Weights of a small transformer language model.
Size: 8 layers, width 576, MLP 1152 SwiGLU, 33.6M parameters.
Architecture: RMSNorm before each block, learned positions, no biases in attention or MLP.
Training: a variant of SOAP for these matrices, 907M tokens, 3085 steps.
Each number is 128 + 24 x the weight over the matrix's rms, rounded and kept within 0 to 255. Layers, rows and columns count from 0.

# layer 2 attention output (transposed), 576x576, rms 0.0981, rows 235-246,299-310,362-373, columns 288-431
[[121 145 108 131 116 124 125 143 135 128 105 109 145 100 129 131 148 141 106 125  98 137  90 123 129 134 109  90 113 157 134 152 150 118 126 114 131 135 121 130 116 117  96 122 147 104  92 133 132 121 148 165 124 155 127 155 143 100 162 148 147 110 122 125 125 101  81 124 120 143 111 121 111 129 155 132 142 126 161 120 114 107 156 156 131 161 129 115 115 103 140 144 133 144 137 119 146 122  84 133 133 142 100 132 136 134 127 147 103 143 154 100 128 144 156 104 154 164 127 141 146 149 104 132 129  57 120 108 119 125 153 109 100 140 164 110 124 148 139 159 107 133 136 143]
 [ 84 126 107 121  89 143 121 119 137 131  87 170 113 109 108 132  99 174 126 134 157 160 172 107 163 159  91 136 159 157 147 142 129 103 120 175 142 133 150 183 146  85 100 139 129  94 118 126 112 164 139 143 145 123 148 133 143 131  93 107 125 105 100 104 144 151 107 135 130 132  86 144 115 156 129 135 119 147  89 151  91 180 152 150 156 101 164 138 152 114  96 122 105 120 123 148  73 119 142 118 153  90 114 122 143 101 158 129  86 111 126 149 122 118 132 104 115 131 102 148 162 141 137 136 156  98 108 176 171 113  95 131 130 145 120 130 121  92 151 103 158 128 121 135]
 [175 139 137 100 120 118 142 154 132 110 132 100 129 133  81 161 117 127  88 139 101 103 101 138 124 125 118 129 119 113 151 121 146 127 143  80 123 102 105 109 165 112 168 133 140 138 162 184 111 148 152 160 159 131 113 133 142 113 124 125 173 121  73 136 101 167 121 122 109 128 149 165 128 119 164 125 108 135 113 140 106 157 140  90 115  96 138 129 125 131 124 132 158 124 105 119 134 140 127 127 106 124 128 133 135  81 162 128 135 140 140 100 113 180 107 154 119 159 176 127  85  87 166 112 120 151 115 107 129 115 124 115 174 117 168 143 159 113 134  72 133 138 135 119]
 [167 137  99 187 135 117 139  41  92 132 120 116 112 136 124  78 183 161 123 129 133 152 109  99  97 119 137 124 111 110 135 143 172 100 126 143 118 133 129  92 113 142  91 103 124 148 145 153 110 110 144 133 100 113  84 140 151 167 101 151 126 113 117 143 173  91 106 115 125  84 132 123 140 117 134  90 139 119 125  71 128 109 104 105 109 142 154 114 147 136 133 126 106 175 153 142 134 131 136 147  92 140 165 140 104 138 119 165 126 144 113 119 126 148  95 131 112 150 153 127 100  96 131 113 109 116 163 111 170 144 143 138 120 123 136 151 140 124 125 104 105 188 152  99]
 [142 134 152 115 125 145 122  99 122 108 126 107 121  99 128 139 119 128 118 117  95 115 108 113 157 131 190 152 121 149 118  74 138 119 107 128 165 108  95 117  61 123 119 134  84 133 137 137 122 122 135 119 124 119 181 129 104 117 119 122 116  84 112 122 130 126 183  85 128 136 179 163 130 138 160 111 126 138 118  85 145 138 115 101 120 174 110 125 120 134 129 143 122 131 129 170 175 140 132 147 103 184 156  72 120 142 102 151 116 131 182  99 139 150 124 157  97 145 129 122 119 132 131 141 134 150 127 148 149 157 102 151 131 136 105 158 124 117 134 139 122 181 140 113]
 [155 104 118 131 143 100 155 119 151 134 126  88 105 143 119 146 150 120 118 138 118 143 125 116 143 119 119 132 161 148 148 122 160 119 133 116 139 133 151 142 141 101 143 135 137  89 152 189 126 117 120 135  98 117 133 136 132 161 109 144 134 142 127  90 134 134 100 143  97 135 171 152 137 150  84 132 127 129 131 180 127  89  94 148 114 102 123 139 148 154 113 132 136 131 109 128 150 130 154 129 126 176  85 134 182 120 157 135  69 109  99 144  86 129 123 109 143 132 138 112  87 106 141 129 128 103 187 134 106  98 129 144 125 108 148 109 168 123 134 157 152 149 173 123]
 [ 96 120 101 142 126 127 118 141 171 143 119 146 132 108 127 105 147 111 109 136 139  93 106 118 103 138  90 123 149 109 109 123 112 138 151  93 147 126 138 128 164 123 186 119 105 150 101 152 134 123 141 132 119 137 168 146 147 116 101 142 162 109 129 156 113 104 142 156  99 146 123 152 103 174 116 141 106  97 133 166 171 158 115 140 138  65 138 113 107 139 170  88 107  62 140  98 149 127 146 120 155 164 129 161 145 110 105 161 143 131 158 116 147 118 135 131 141 122 134 144 124  84 158 145 146 125 105 142  83  93 128 128  80 146 127 151 130 163  88 117 163 133  77 137]
 [139 127 123  95 111 125 172 124 143 134 133 128 110 120 134 139 116 175 117 138 141 160 112 111 127 113 106  85  87 129 117 124 121 106 140 167 156 123 136 137 112  90 123 135 136 122 150 157 151 125 134 104 143 141 153 132 160 119 104  87  63  98 131 113  98  97 147 149 121 116 129  91 115 157 146 148  97 129 103 122 121 193 137 145 161 186 115 141 137 112 130 104 125 120 107 131 105  85 142 135  88 113  65 121 124 106 129  82  85 108 157 123 130  70 137 111 111 156 145 163 118 164  97 146 122 115 132 132  97 124 157 155 116 171  98 134  96 101 142 117 126 138 173 130]
 [112 155  95 128 122 150 105 147 160 107 168 127 109 120 118 130 121 135 111 141 116 140  90 144 117  94 136 134 109 120 127 160 147 148 133 155 145  88 124 129 133 143 125 143 122 117 116 145 121 151 108 117 166 147 144 145  87 155 106  91 149  97 128 140 120 121 118 133 126 111 127 127 135 163 129 142 135  93 176 120 150 117 122 137  45 149 149 118 137 128 127 142 116  78 126 176 192  94 133 132  84 136 148 118 132 129 146 105 139 144 158 129 114 152  96 121  86 133  60 111 144 156 134  80 136  91  92 124 137 169 118 119 142 149 130 145 113 109 158 126  89 158 166 113]
 [152 133 174 156 170 119 120 174  90 151 138 126 134  48  94 145 185 114  85 124 128 137 115 155 138 142 134 140 116 132 104 126 122 138 142 147 139 140 103 106 151  86 132 113 111 142 120 139 100 142 146 120 127 126 190  86 109  93 137 140 129 119 123 109  93  89 148 133  81 110 109  69 121 100 138 163 171 162 124 114 123 108 120 170 130 157 121 141 104  97 169 170 128 111 101 141 143 101 149 158  91 112 123 122 123  95 129 121 132 137 183 137 164 105 100 162 178 128 193 104 133 117 105 105 131 121 121 105 124 109 143  97 153 136 129 144 142 143  78 123 185 145 157 131]
 [121 123 163 118 117 132 113 134 106 129  98 113 175 101 144 141 139 110  93 126 145 138 143 108  94 152 108 106 111 143 174 113 132 122 146 116 132 121 131 131 154 131 144 110 176 116 135 133  93  99 150 165 120 139 128 123 143 165 103  93 133  87 114 114  87  98 171 108 159 149 139 125 127 136 103 140 103 145 128 144 136 171 142 151 122  90 118 141 144 109 142 108 134 108 119 104  82 150 150 122 112 181 113 111 129 137 118 125 126 138 151 118 139 106 113 152 132 147 130 128 102 153  82 150 133 104 158 128 114 133 117 153 131 107 133 144  97 125 131 134 160  89 128 104]
 [128 118 140 116 166  86 148 138 139 108 149 149 136 140 159  65 106 122 138 175 111 168 152 133 146 145 153 110 100 141 141 125 144 132 172 105  90  96 103 100 156 142 151 110 158 137 115 125 134  91 123 125  93 132 122  71 142  98  97 109 156 131 120 114 135 123 113 174 128  98  92 118 132 111 103  99  79 139 138 161  92 136 125 138 130 126 113 139 159 136 119 146 119 134 121 125  71 133  64 143 150 169 131  85  99 143 120 126 136 130 178  86 133 136 173 163 119 129 133 127 131 108 135 147  92 117 150 138 100 112 127 127 120 121  81 117 126 143 112 135 124 122  98 119]
 [116 144 107 135 115 128 105 112 129 176 123 119 140  94 122 140 144 106 126 136 128 114 125 141  78 145 155 108 120 163 108 135 164 124 110 128 137 119 141 100 127 114 107 122 111 158 100 109 121 115 134 130 107 144 114 130 152 103 165 111 123 151 112 132 128 100 115 131 145 110  97 136 125 151 144 132 131 126 162  91 119 124 115 159 166 154 146 107 153 120 155 152 130 141 113 121 158 140  90 137 113 128 123 135 163 139 129 174  92 148 134 100 150 122 140 120 150 118 140 147 138 118 116 125 112  91 138 103 112 156 132 116 138 133 126 109 113 120 125 121  86 134 138 124]
 [118 105 127 151 131 137 106 150 157 115  98 124 101  95 128 151  96 137 119 167 124 153 134 137 136 134 128 115 152 161 119 127  92 135 114 143 123 138 128 160 148 117 111 103 149 100 110 116 113 168 127 108 126 121 164 129 153 136 127  93 126 124 117 124 125 154 127 116 123 139 125 119 140 114 134 128 131 126 122  92 105 135 130 108 152 120 109 129 158 113 134 112 124 112 141 137  93  85 108 107 101 110  65 148 178  83 164 137 130 123 140 141 156 105 140  93 136 147  73 133 117 157 139 126  90 110 144 125 127 118 115 148 137 133 145 132 101  85 181 111 126 148 153 130]
 [123 108 142 165 143 156 151 143 133 131 135 117 136 118 104 142 144 116 124 131 122  89 103 177  78 129 143 103 101 107 120 144 108 114 109  59 126  95  88 102 108  87 183 116  87 164 166 158 113 141 142 116 157 164 172 130 112 123 117 147 117 100 121 133 140 124 118 146 123 117 115 132 107  94 123 126 145 163 127 133  99 157 145 118 118 122 125 147  87 104 111 132 149 130  83 109 112 140 122 123 126 131 119 145 120 131 128 111 136 120 141 125 140 183 110 165 132 129 168 134 113 104 186 106  96 128  94 143 122 139 167 149 129 141 127 168 150 143 122  96 104 126 139 176]
 [134 107 104 167 120 114 150  96  93 123 141 154  95 130 124 116 100 132 100 127 118  93 131  86 135 105 140 164 141 127 129 169 184 105 134 139 146 124 120 131 126 146 163 149 121 149 173 126 154 126 117  95 124  96 129 114 100 157  85 164 126 158 123 162 118 113 115 120 136 113 139 147 121 146 105  51 127  76 121  86 120  95 113  94 131 132  98 107 144 121 151 155 116 143 156 154 170 135 134 170  89 116 174 139  97 138 138 134 190 159 120 132 112 146 135 152 109 124 129 155 116  87 138  81 138 126 101 125 126 135 104 136 125 162 134 122 142 143 115 152 118  99 150 162]
 [117 128 148 124 114 118 145 120 146 141 128 129 139 145 119 116  86 125 124 140 125 100 125 126 125 127 151 130  97 130 166 130 119 117  91 131 150 117 154  93 103 123 119 179 100 109 122 130 127 110 118 148 153 144 151 133 117 125 146 153 137 111 155 132 110 164 127 129 113 140 175 160 148 135 122 167  88 161 123  91 125 102 138 101 123 167 132 110 154 135 131 138 114 131 114 138 160 106 135 146 135 128 144 110 123 146 107 148 156 116 161 115 142 126 130 114 122 142 127 130 136 139 168 153 165 114 132 160 123 139 112 134 113 105 124 116 116 108  98 157 149 161 118 139]
 [142 121 114 112 100 158 130 127 116 131 180 144 131  96 145 122 118 131 132 127 104 154 124 115 151 153 115 158 132 121 110 136 109 109 134  91 118 137  77 108 137 143 142 101 113 108 140 146 147 133 103 125 137  93 111 120 151 134 139 173 132 121 129 106  89 150 124 119 129 136 190 158 133 101 118  71 147 150 117 111 141  94 135 161 117 115 135 127 106 121 110 162 116 138 149  93 159 149 146 130 154 153 147 135 145 129 126 154 125 118 115 160 125 128 136 148 141 107 129 141 131 112 155  99 148 115 121  79 130  90 109 172 140 110 114 139 120 114 123 126 211 111 127 128]
 [134 144 144 154 116 117  98 182 161 143 119 119  98 145 152 102 129 120 133 163 148 135 113 130 124 111 115 153 165  90 142 102  91 156 142 104 116 113 166 115 155 164 219 138  95 133 125 147 163 122 128 112  98 138 140 126 130 140  95 154 173 155  94  93 125  98 147 143 121 147 115 137 129 126 121  96 147 110 133 162 166 113 125 131 167  84 148 103  96 132 150  96 135  80 108 100 136 174 166 171 159 176  92 137 104 124 169 137 131 133 134 137 100 104  92 155 104 133 115 120 121  82 168 130 124 164  98 138 121  67 121 107 127 142 135 121  84 187 131 128 171 113 127 125]
 [107 117 152 110 143 115 137 124 129 108  75 147 132 177 115 146 110 124 119 142 109 141  75 145  94 151 130  91 146 172 102 126 126 114 132 141 156 148 150 115 131 159 109 109 135 136 145 138 132 124 145 108 120 127 169 121 116 139 138 107 138 140 121  99 126 110 108 117 116  98 158 101 119 126 130 136 110 147 113  92 118 124 118 152 123 151 155 142 139  97 141 119 117 197 120 134 117 121 125 151  97 147 124 133 164 140 130 130 120 103 133 149 140 115 109  99 134 143 147 139 134 117 116 125 144  81 151 147 137 107 128 150 142 119 160 122 133  95 109 123 134 128 134 132]
 [111 164  93 123 131 124 134 131 145 105 128 132 138 174 100 116 124 117 140 101 134 137  89 133 105 174 117 142  92 129  96 149 113 121 118 129 111 115 132 116 110 117  98 130 129 111 147 141  98 153  91 131 187 130 148 112 140 174  85 136  79  79 135 122 140 124 152 114 157 128 160 155 134 119 112 126 117 151 139 113 183  97 145 102 132 100 129 161 122 130 126 140 130 141 139 139 176 110 110  98 118 109 145 153  98 133 118  87 154 107 119 147 123 131 113 134  74 129 153 122 129 173 163 104 105 116  97  81 121 135  78 149 117  77 129 143 126 124 132 130 140 171 122 116]
 [122 199 143 162 150 111 184 184 115 117 131 166 140 118 149 138 157 129  70 142 118 157 115 160 146 125 118 112  63 129  85  73 126 121 129 119 142 132 104  75  89  99 108 171 108 127 158 136 152  84 116 140 154 153 127 113  70 122 122 113  88 110  74 110  98 110 137 150 131 121 149  86 171 158 132 161 126 144 108 131 104  94 109 122 159 155 118 102  86 131 129 149 143  95 140 134 134 117 133 153 114  99 129 123 101 129 114 171 105  72 216 118 186  82 149 182 155 105 196 110 138 119 109 130  86 125 137 117 134  99 130 115 158 133 151 108 121 196 143 100 132 141 143  79]
 [131 160 135 118 128 104 126 123 101 139 107 121 137 135 146 147 146 139 115 131 119 123 104 108 151 171 120 114 113 147 139 136 136 146 123 113 142 117 105 150 146 109 128 138 179 124 131 117 122 108 151 128 143 128 100  97 158 142 120  82 140 107  99 124 137 137 157 111 139 149 153 141 148  84 119 101  97 143 173 144 151 159 148 161 134  94 106 118 171  64 149 111 138 131 103  76 147 103 158 151 139 162 125 106 101 152 108  91 128 122 151 124 146 102 133 140 145 141 123 125 120 139  91 163 138 116 115 115 158 135 149 146 144 146 141 157 124 105 115 104 129 122 163 144]
 [124 147 126 172 202 138 125 135 150 197 104 146 160 116 143 141 181 105 109 132 137 124 124 125 134 129 113 132  86 131 186 124 166 122 131 141  98 152 111 160 132 108 130 107 109 136 127 112 138 157 138 133 105 152 128 109 138 137 132  96 142 101 148 133 105 136 121 100 132 122 115 120 107 137 143 163 115 119 103 179 105 168 107 124  72 117 113 143 110 121 123 108 101 111 121 110 113  94 113 114  99 141 116 122 135 140 130 115  81 151 132 130 139  91 156 141 137 100 115 124 120  79 130 139  67 174 116 122 151 101 159 124 113 136 122 115 100 155 161 152 133 170 111 186]
 [139  91 128 125 120 138 166 128 131 165 153 151 118 158 146 144  86 103 133  94 127 128 130 110  84  99 153 144 119  96 157  85  99 167 140  77 146 114  92 117 140 134 168 131 116 118 135 151 128  69 172 110 117  74 143 165  93  93  75 122 165 129 108 125  83 115 134 129 112 138 130 133 112  90  94 108 121 116  85 115 178 121 130 179 137 114  90 123 127 124  94 115 146 139 109  63 144 162 124 127 125 144  89 116 154 147 130 113 143 124  91 134 106 140 128 123  89 111 143 122 151 124 170  56 164 155 124 122 137  64  84 145 106  51 115  91 102 158 121 134 122  98 120 104]
 [ 95 142 115 119 136 124 137 119 150 135 113 110 125 126 141 146 128 128 107 129 103 118 144 107 127 165 134  83 131 136 112 132 133 116 128 138 119 101 127 119 109 128 130 147 112 110 138  98 143 140 145 146 122 160 141 118 111 148 146 112 140 174 111 124 167 125 120 148 135 129 135 147 103 139 156  93 133 127 122  91 117 162 125 141 161 129 118 123  98  88 149 119 109 125 124 138 111 146 123 134  99 174 124 159 129 155 151  98 110 157 115 144 141 139 125 120 113 147 103 151 152 137 132 128 108 143 111 115 149 123 104 124 122 103 158 132 137 134 129 146 123 115 140 106]
 [124 142 135  94 144 122 136 106 117 113 132 127 129 138 143 143 122 163 153 158 159 108 140 126 155 127 123 161 112 138 164 165 152 142 163 129 103  98 100 146 122 146 129 108 140 116  92 139 138 119 143 138 106 104 150 142 133 135 117 145 102 158 174 116 121 133 138 128  99 108 147 149 123 143 159 105 107 111 113 100 113 115 134 102 181 154  97 161  92  94 133 125  82  65 134 121 110 105 149 114 113  72 113 112 178 126 106 116 136 129 130  83 141 127 156  93 106 114 119 117 149 137 125 143 109 114 124  95 146 155  55  93 128 128 118 157 141  98 151 123 116 164 150  97]
 [ 99 109 110 164 158 154 169 167  98 101  94 129 110 121  82  92 139 113 148 122 134 125  59 138  84 142 120 113 136 111 124 110  85 158 100 119 148  68 113  88 121 162 137 142  72 148 129 106 129 187 116  79 112 151 156  93  96 186 167 172 122 157 139  90 156 128 121 164 160 120 123 140 114 142 134 169 198  82 129 113 117  99  81 100 115 112 116  66  96 112 114 193 122 105 131 140 133 175 118 120 134  91 118 115 126 140  97 135 152 118 147 128 133 146 151  99 148 143 135  90 169 103 175 114 127 148 143 149 114 185 124 106 112 135 124 116 143 107 114 121 154 114 148 163]
 [110  75 102 111 136 152 163 127 140 122 167 118 202 122 136 147  84 127 125 157 140 117 116 154 131  99 156 153 141 123 130 148 162 133 141 196  97 121  98 148 106 124 132  93 106 107 167 150 179 141 162 132 143 135 150 130  78 143 153  89  83 138 148 118  69 122 143 111 161 113 112 115 148 154 162 118 200 145 147  50 130  73 105 125 140 125 103 151 106 114 154 147 101 110 159 167 191 125 115 117  68 128 112 157 141 105 117  71 135 119 124 125 134 115 119 133 161 142 140 135 115 160 137  80 134 134 115 152 119 143 164 140 146 176 150 165 138 145 121 190 100  97 127 128]
 [140 108 163 136 143  69 134 110 123 126 122 154 147 164 133 127 116 135  84 150 119 119 107 175 150 130 140 119  97 142 140 135 126 135  75 142 107 123 121  92 111 112 139 128 108 123 108 159  82 109 129 141 135 113 116 145 124  93 142 102 115 153 148 123 130 127 192 100  89 123 159 148 112 158 136 134 132 149 106 128 162  90 141  79 133  84 144 136 122 129 111 142 134 120  60 106 155 121 113 162 146 155 125 128 141 115 142  83 137 125 135 146 134 170  98 105 131 124 120 130 131 131 149  97 137 139 111  84 177 127  97 103 161 115 184 109 114 155 143 127  82 113 141 114]
 [ 81 129 156 155  93  96 139 131 164 127 173 144 164 144 155 155 130 153 108 152 100 131  96  82 138 143  94 142 185 128 136 144  96 200 149 135 112  21 137 162  71 126 133 121  95 171 183 126 122 155 120 131 160 173 135  74 139 114 151 119 120  63  86 124 153 178 142  81  82 172 103 160 140 107 138 102 114  74 107 139 152 166  84  78 163 117 100 136  89 157 158 166 122 152 136 143 145  94 122 108 162 143 155  44  67  98 171 114 152 108 123 131 122 109 118 128 120 133  99 123 178 159 149  92 144 110 110 127 113  93 125 142 115 153 170 121  87 122  98 115 162 123 117 126]
 [145 133 117 116 139 149  86 137  98 131 140 157  85 118 178 161 143 125 162 127 127  96 160 116 172 109  87 140 164  91 145 126 106  98 164 123 112 139  96 143 118 121 140  78 136 143 118 149  81 139 124 144  85 109  85 138 100 125 147 124 147 126 114 134  94 161 123 141 125 132 106 166 136 122 110 120 166 111 121 167 138 123 152 136 101  91 108 103  92 149 161 105 141 158 139  98 152  87  95 127 199 114 122 124 139 122 124  68 113 124 193 142 140  91 131  87 130 124 110  77 121 111 136 164  84 167 133 129 109 135 150 141 111 142 125 119 137 128 147 156 104 122 136 168]
 [ 90 178 153 151 159 118 135  64 179 125 105  73  78 161 173 149 125 111 122 175  79 108 221 197  68 118 123 148 152 165 101 139 139 142 115 165 152 125 121 138 122 159 158 108  98 123 122 146 143 175 152 155 164 162 138  92 123 126 135 115 148 112 108 108 143 100  82 155 157 138 124 128 132 124 139 115 119 126 104 122 110 129 143 128 144 135 126 164 122  69 199 134 122 134 139 161  77 187 149 176  86 189 115 120 129 133 135 135 163 132 119 154 147 119 129 134 114 149 143 130 120 154  73  81 137 118 114 125 192 151 104 124 127 114 235 144 125 101  81 124 147 140 131 113]
 [160 137 151  86 104 175 145 114 163 131 112 125 153 128 152 114 136 142 132  96  83 101  88 131 127 144  84 128  76 104 117 119 118 123 114 140 161 145  97  81 117 122 127 126 105 112 145 154 132 116 119 118 135 127  91 109 113 142 140  53  88  97 111 129 140 127 132 130 125  89 130 131 106  89 138 130 122 111 140 111 105  76 168 120 127 142 109  91 181 117  89 177 110 133 153 130 157  71 151 166 127 131 160 143 145 167 138  94 113 133 161 133 144 128 168  97  82 111 141 150 150 147 139  89 139 135 100  87 124 125 104 110 124 153 167 141 112 149 170 136 134 122 176  88]
 [126 148 142 152 131 110 151 127 112 117 110 152 127  94 135  99 141 150 138 101 131 103 104 160 143  90 141 108  99 141  95 134  96 150 127  89 125 153 102  83 129  85 111 189 114  83 113 123 134 131  84 121 188 119 118 143 132 134 118 137 121 115 121 159 159 160 161 138 113 125 132 180 152 160 148 125 109 163 101 156 103  94 136  80 138  84 133  98  93 131  97 113 139 179 135 150  95 121 195 161 174 135 172 136 115 118 138 137 146 156 143  76 161 127 111 161 133 146 113 142 118 114 160 186  97 137 144 116  85 170  84  91 133 144 129 105 152 119 117 122 138 151 131 115]
 [136 171 125 106 105 120  76 114 132  95 122 125 144 144 158 134 132 112 164 163 119 153 121 153 159 149  87 135 177 154 145 142 142 142 122 128 170 134  72 148 118 136 115 145 144 106 119 139  97 101 129 123 144 139 128 133 159 142 157  95 113 120  93 127 101 141 122 161 127 128 140 136 144  94 147 142 149 129 150 140 138 149 133 122 128 152 143  92 150  65 109 133 116 125  87 134 127 104 169 158 153 145 129 101 127 140 127 104 129 106 127 108 137  98 125 124 119 113 132 146 134 137 122 162 126 129 147 111  59 146 105 121 108 122 172 133 123 106 112 137 107  59 169 103]]
# layer 2 attention value, 192x576, rms 0.118, rows 107-118, columns 288-431
[[119 104 120 132 108 137 111 132 104 166 123 132 118 155 122 114 124 131 169 138 148 119 116  98 118 115 103  83 166 127 121 117 165 117 117 116 141 129 149 145 128 143  96 130 138 149 122 107 104 116 102 105 133 141 130  96 112 152 132 174 124 138 100 136 154  93 118 134 110 124 135 122 144 107 115 145 118 118 145 119 135 140  77 164 132 117 137 146 122 138 130 113 136 105 164 125 158 144 106 119 120 126 133 132 117 145 126  99 109 120 150 122 157 133 129 120 130  99 100 127 147 159 170 131 136 169 145 139 130  97  95 154 141 101  67 126 125 140 134 161 129 136 106 122]
 [142 113 103 126 115 100 118 146 124 136 139 110  85 114 130 133 147 105 110 150 107  97 128 144 156 144 102 136 116 104 170  83  89 158 164 165 131 129 103 121 133 111 176 103 150 128  96 120 109 116 118  97 107 108 120  96 168 124 135 124 135 176 128 103  81 131 157 132 162 129 110 133 102 129 111 130 119 117 132 123 137 136 100 124  96 187 145 110 123 104 136 116 129 127 108  58 159 114  97 140 115 127 127 131 135 147 161 101 133 121  93 128 135 155 126 128 176  97 146 101 114 110 116 113 138 151 137 103 132 117 167 124 131 139 136 116 114 164 113 115 140 119 102 154]
 [125 137 131 126 123  95 122 114 136 134 150 128 136 107 140 130 167 113 151 126 136 146 156 137 147 128 130 147 121 129 120  88 128  87 148 169 164 117 162 128 135  97  94 136 145 140 153  71 141 134  93 106  88 105 112 119 128 114 155 163 128 156 134 143 147  89  78 135 106 135  95 111  93 136  98 140 154 129 115 154 138 121 155 141 180  92 131 141 136 153 102 124 113 106 135 121 134 132 134  96 137 138 130 142 120 144 108 158 133 110 147 159 131 147 139 102 141 118 102 142 147 163 109 151 110 121 116 101 127 120 143 178 124 125  96 106 101 116 169 121  80 145 135 142]
 [135 129 146  99 126 128 155 154 145 154 138 107 124  94 114 131 114 107 157 162 109 150 112 141 121 146 133 162 110 107 127 130 126 133 105 117  96  94 135 136 144 101 149 152 140 135 111 110 104 146 141 117 138  79 122 152  75 113 148 130 148 163 147 147 118 143 123 131 125 102 134 109 124 127 114 115 119 160 178 133 124 153 114 136 117 150 155 145 141 144 122 136 134 143  87 129 114  88 132 123 133 120 111 100 160 129  93 133  90 115 100 112 172 140 132 137 167 110 102 119 123 120 113 146  97 107 116 114 102  98 132 139 157 144 124 113 111 127 128 152 159 104 193 113]
 [ 99 151 138 150 142 105 134 134 168 133 137  83 167 129 140 134 155 140 147 154 106 118 135 130 121 122 114 150 134 172 130 124 117 126  96 135 103 121 142 115 138 161 142 137 176 135 106 164 107 105 115 118  96 123 128 100 147 162 133 148 144 126 139 119 140 100 128 138 141 106 147 132  86 113 104 115 129 144 124 134 149 172 103 142 150 138 122 102 137 153 135 134 157 124 166 126  96  98  95 132 147 122 106 141 118 126 115 111 107 117 102 118  96  93 157 133 112 155 118 121 136 143 110 103 106 134 133 147 122 108 119 120 119 102 144  91 115 153 137 140 145 112 129 140]
 [119 145 149 153 115 198  96 132 105 136 131 126 154 109 148 111 149 128 147 160 121 143 133 124 167 133 143 156 118 153 102 104 142  84 112 140 150 135 124 109 116 114 146 143  88 104 160  95 121 158 141 126 135 145 102 120 121 101 146 115 104 118 122 144 107 115 138 112 131 116 130 126 132 136 173 144 108 130 126 128 146 168 102 148 130 114 132 141 138 153 129 116 158 111 136 153 121 112 120 127 131 148 137 110 120 129  49 127 110 157 131 138 117 139 134 109  75 147 110 133 140 124  97 108 150 148 110 124 142 120 122 130 143 118 131 121  94 129 131 105 111  98 110 145]
 [141 147 135 150 138 119 136  83 107 121 122 112 112 154 116 141 120 126 136 141 109 150 138 197 145 104 129 124 124 111 121 140 144 120 135 135 143 117 117 130 127 117 107 196 162  96 127 117 149 165 152 127 128 117 140 127 146 134 158 121 107 122 143 105 133 151 142 125  85 136 125 135 178 147 153 106 142 143 126 128 114 118 146 117 145 109 133 113 114 116 109 161 138 121 113 162 110  99 132 130 107  99 107 137  93 105 148 108 165 120 135  89  68 124 124 106 143 138 135 133 127 115 109 128 109 118 141 134 132  98 118 158 120  95  97 134 141 116 114  78 113 179 162 126]
 [118 143 142 160 128 127 106 154  97 138  95 115 111  96 127 118 157 144 116  89 109 105 105 102 154 149 117 138 147 121 142 104 163 148 134 116 139 121 150 170 140  95 121 161 128 146 129  90 133 137  93 114 128 138  95 104 128 161 116 148 131 152 120 130 141 135 137 119 130 106 141 103 173 129 110 120 112 112 133  99 113 116 105 164 103  78 107 150 140 139 152  92 139 127 148 124 142 153 132 123 130 151 142 128 168 135  83  94 140 160 138 126 113 142 115 150 156 119 116 104 126 155 130 112 124 140 106 161 144 164 156 130 141  91 134 153  86 132 125 105 111  81 108 138]
 [158 118 148 149 129 125 142 145  93 110 127 117 178 122 174 104 143 124 135 122 106 105 142 157 157 139 129 121 118 154 148 114 153  96  98 129 131 136 119 106 120 141 148 119 115 150 142 116 139 133 135 141 115 125 114 120 126 157 136 109 138 147 149 155 126 131 126 118 110 132 110 138 118 113 147 139  84 149 124 151 149 139 144 114 152 123 107 122 120 156 138 137 126 165 138 145  87 154 116 171 130 127 106 163 129 149 144 142  97 129 127 112 139 110 130  94 149 158 159 125 121  87 100 147 108 124 137 104 115 110 162 105  89  97 158 118 180 126  94 106 142 131 133 156]
 [141 121  92  99 121 102 121 118 133 139  97  95 118 158 142 139 157 147 152 122 127 129 123 146 119 168 108 135 122 130 169 121 154  88  97 132 173 158 145 128 136 127 141 121 161 133 137 129 143 118 140 152 113 104 118 133 144 126 115 124 147 124 107 145 157 133 137 139 111 170 116 138 128 133 109 113 153 132 149 129 108 126 124  90 150  67  97 124 149 134 111 139 118  96 149 139 123 183 114 110 149 129 119 145 111 132 140 142 140 138 156 133 111 131 131 157 119 133  90 158 146 185 142 112 107 109 108 132 108 129 125 125 143  94 109 132 172 134 189 149  93 137 122 196]
 [124 134 145 120 121 152 127 101 137 112 121 114 123 128 122 135 106 150 130 130 129  99  92 162 159 106 148 148 131 126 139 102 162 166 100 124 127 119 129 111 122 151 107 149 125 152 135 118 134 140 107 135 136  93 127 120 146 129 154 126  99  98 172 139 130 178 125 146 122 122 161 141 134 145 146 103 143 113 140 101 141  93 145 127 126 122 129 136 108 153 117 128 152 125 120 154 133 121 141 111 105 117 154 122 122  90 130 116 143 109 168 135 120 136 125 126 111 110 128 131 150 147 156  94  98 159 106 153  99 119 114 147 114 109 146 146 127 104 132  87 119 136 145 145]
 [123 112  91 113  85 139 106 151 146 150 122 133 153 144 132 147 159 112 128  94 140 122 174 145 133 128 116 120 107 131  76 150 131 146 149 161 123 119 137 151 102 152 131  97 197 124 144 110 117 134 148 142 145 105 130 159 103 107 152 147 113 104 149 145 147 122 158 144 130 138 143 118 119 127 146 113 186 121 158 130 122 134 156 136  97 112 100 144 114 127 161 126 159 106  96 162 149 109 140 137 134 143 138 119 124 100 137 140 137 136 166 126 124 125 144  97 134 126 132 118 122 142 124  69 134 126 107 125 138 151 155 117 153 143  98 103 133  92 125 130  81  65 139 139]]